config = dict(
    num_hidden_layers=13,
    hidden_size=224,
    num_attention_heads=4,
    num_key_value_heads=4,
    head_dim=64,
    intermediate_size=896,
    vocab_size=8192,
    hidden_act='squared_relu',
    norm='rmsnorm',
    norm_place='pre',
    norm_eps=1e-05,
    positions='rope',
    rope_theta=10000.0,
    rope_fraction=0.5,
    qk_norm=True,
    attn_scale=0.191,
    bias='none',
    tie_word_embeddings='early',
    parallel_block=False,
    extras=['some layers without attention', 'local attention windows', 'shifted keys', 'gated attention', 'a norm on each head', 'value embeddings', 'hashed n-gram embeddings', 'an embedding shortcut', 'learned residual scales', 'skips across layers', 'capped logits'],
    init='trunc',
    init_std_qkv=0.0344,
    init_std_o=0.00631,
    init_std_up=0.0344,
    init_std_down=0.00337,
    optimizer='muon_variant',
    learning_rate=0.0107,
    lr_mult_o=1.35,
    beta1=0.95,
    lr_head=0.0169,
    warmup_steps=26,
    schedule='wsd',
    decay_fraction=0.733,
    decay_shape='linear',
    final_lr_fraction=0.0,
    batch_tokens=[32768, 65536, 98304],
    max_seq_len=1024,
    doc_mask=True,
    train_tokens=347300000,
    max_steps=5781,
    dataset='wikipedia_en',
)
Each number is 200 + 30 x the weight over its row's rms, rounded and kept within 0 to 999. Layers, rows and columns count from 0. The size before them is the row's rms in percent of the matrix's.

# layer 3 attention output, 224x256, rms 0.563, rows 192-223, columns 192-223
107,241,208,175,207,202,201,199,172,157,176,156,221,279,146,199,163,157,179,265,196,216,204,174,192,261,181,204,174,183,268,188,202
097,194,179,231,205,184,169,228,208,228,179,170,190,223,173,220,169,206,215,196,195,239,201,224,226,155,207,239,196,231,223,191,169
101,183,217,203,199,220,185,124,198,169,159,223,187,190,177,194,213,228,185,160,222,208,226,222,247,219,259,202,169,148,189,180,195
094,275,173,200,182,217,220,192,155,152,198,186,168,222,257,185,144,198,211,213,214,184,184,229,179,203,249,259,230,214,173,215,176
093,205,185,193,175,212,176,163,194,224,265,156,178,218,197,212,232,266,167,187,148,216,210,170,197,213,215,236,194,188,201,230,182
104,208,198,185,167,176,181,202,247,175,197,170,215,200,179,139,171,249,223,215,228,172,189,203,155,213,209,222,165,210,192,188,244
103,198,164,215,200,165,171,222,220,201,194,172,220,195,198,159,212,214,183,135,183,165,211,201,204,207,176,211,188,206,210,188,218
098,185,211,211,237,211,246,194,210,173,208,158,223,178,174,193,183,165,207,157,266,216,217,174,201,172,174,225,196,217,251,210,222
102,209,206,234,180,209,215,193,192,182,238,209,237,219,223,250,132,142,187,184,193,148,167,195,220,199,223,163,233,178,234,183,236
104,234,168,197,198,167,208,190,197,232,199,209,210,171,181,215,223,163,166,189,148,203,217,182,223,179,146,215,190,255,196,220,210
088,222,246,195,222,202,199,210,254,240,241,239,259,170,240,188,185,205,151,199,235,207,189,184,225,272,216,182,244,167,238,175,181
098,178,183,240,209,208,214,228,230,271,205,254,241,144,156,179,154,214,239,165,197,199,236,136,155,200,214,191,220,247,171,223,251
107,205,199,220,183,209,246,227,203,144,211,213,222,232,200,206,208,176,205,210,203,215,221,172,240,178,203,187,171,181,249,194,208
103,175,188,187,217,188,177,177,222,187,227,202,208,200,197,262,227,174,212,157,196,187,156,185,237,224,203,185,169,225,89,213,208
104,241,182,230,208,156,217,231,269,175,170,202,211,211,269,204,204,203,137,183,237,190,204,153,179,217,197,217,220,182,219,195,185
099,208,179,223,190,207,195,211,193,197,167,208,179,142,170,256,203,305,192,159,232,128,255,239,178,136,195,134,183,184,205,218,179
098,148,222,142,200,212,228,246,248,188,230,172,170,224,172,211,171,199,188,204,223,181,177,198,186,192,197,191,193,185,136,164,177
100,212,221,182,240,223,173,154,169,207,171,206,116,194,217,194,128,175,230,209,187,244,117,149,166,195,240,189,156,197,205,162,156
108,216,180,270,205,214,148,215,154,210,202,193,188,250,135,202,223,232,200,246,231,169,199,202,257,189,172,216,182,177,228,254,188
098,205,221,138,198,216,188,192,208,215,255,232,212,230,210,244,204,181,223,180,204,197,177,196,225,188,194,193,232,198,207,173,166
101,183,222,137,189,200,194,180,214,176,191,213,201,188,151,183,184,219,208,248,197,204,227,222,244,215,189,144,184,212,223,143,189
100,212,201,157,156,204,161,206,195,190,241,206,253,248,221,216,167,208,174,171,233,291,164,205,171,184,238,170,155,158,271,156,167
097,294,223,218,217,217,195,252,202,207,172,243,153,182,169,156,174,226,141,205,164,187,209,200,179,232,231,222,228,194,218,217,177
100,226,191,221,237,149,218,217,202,241,151,189,189,261,247,153,196,205,220,179,184,222,146,204,172,223,201,208,245,209,204,234,202
098,216,206,180,180,208,188,194,188,231,216,175,178,165,167,217,206,226,139,161,230,206,199,190,259,260,234,251,194,135,200,217,200
093,228,170,161,162,255,216,207,211,215,171,229,215,140,147,208,166,264,186,264,172,201,175,228,211,177,164,249,183,252,185,208,131
104,229,208,259,175,201,193,189,223,185,233,166,209,245,189,208,244,156,219,243,171,158,220,216,223,223,201,221,211,199,220,184,196
088,243,204,196,178,225,152,176,209,193,164,205,210,141,133,250,188,178,206,208,197,242,211,246,141,214,179,207,186,230,186,215,211
096,233,218,198,217,150,189,165,167,201,219,221,185,232,235,170,219,199,127,270,203,182,209,262,136,233,119,215,260,187,225,198,215
099,202,210,183,197,152,183,210,161,170,192,191,233,158,133,240,215,171,186,210,190,209,155,205,193,225,189,187,237,194,188,164,187
106,184,204,253,220,182,224,204,100,242,175,229,177,129,235,167,185,211,190,159,210,223,206,190,210,212,195,140,203,203,190,214,199
106,183,216,222,176,184,116,148,238,184,209,258,198,180,192,147,238,222,225,220,216,163,250,231,199,128,171,163,117,195,232,181,157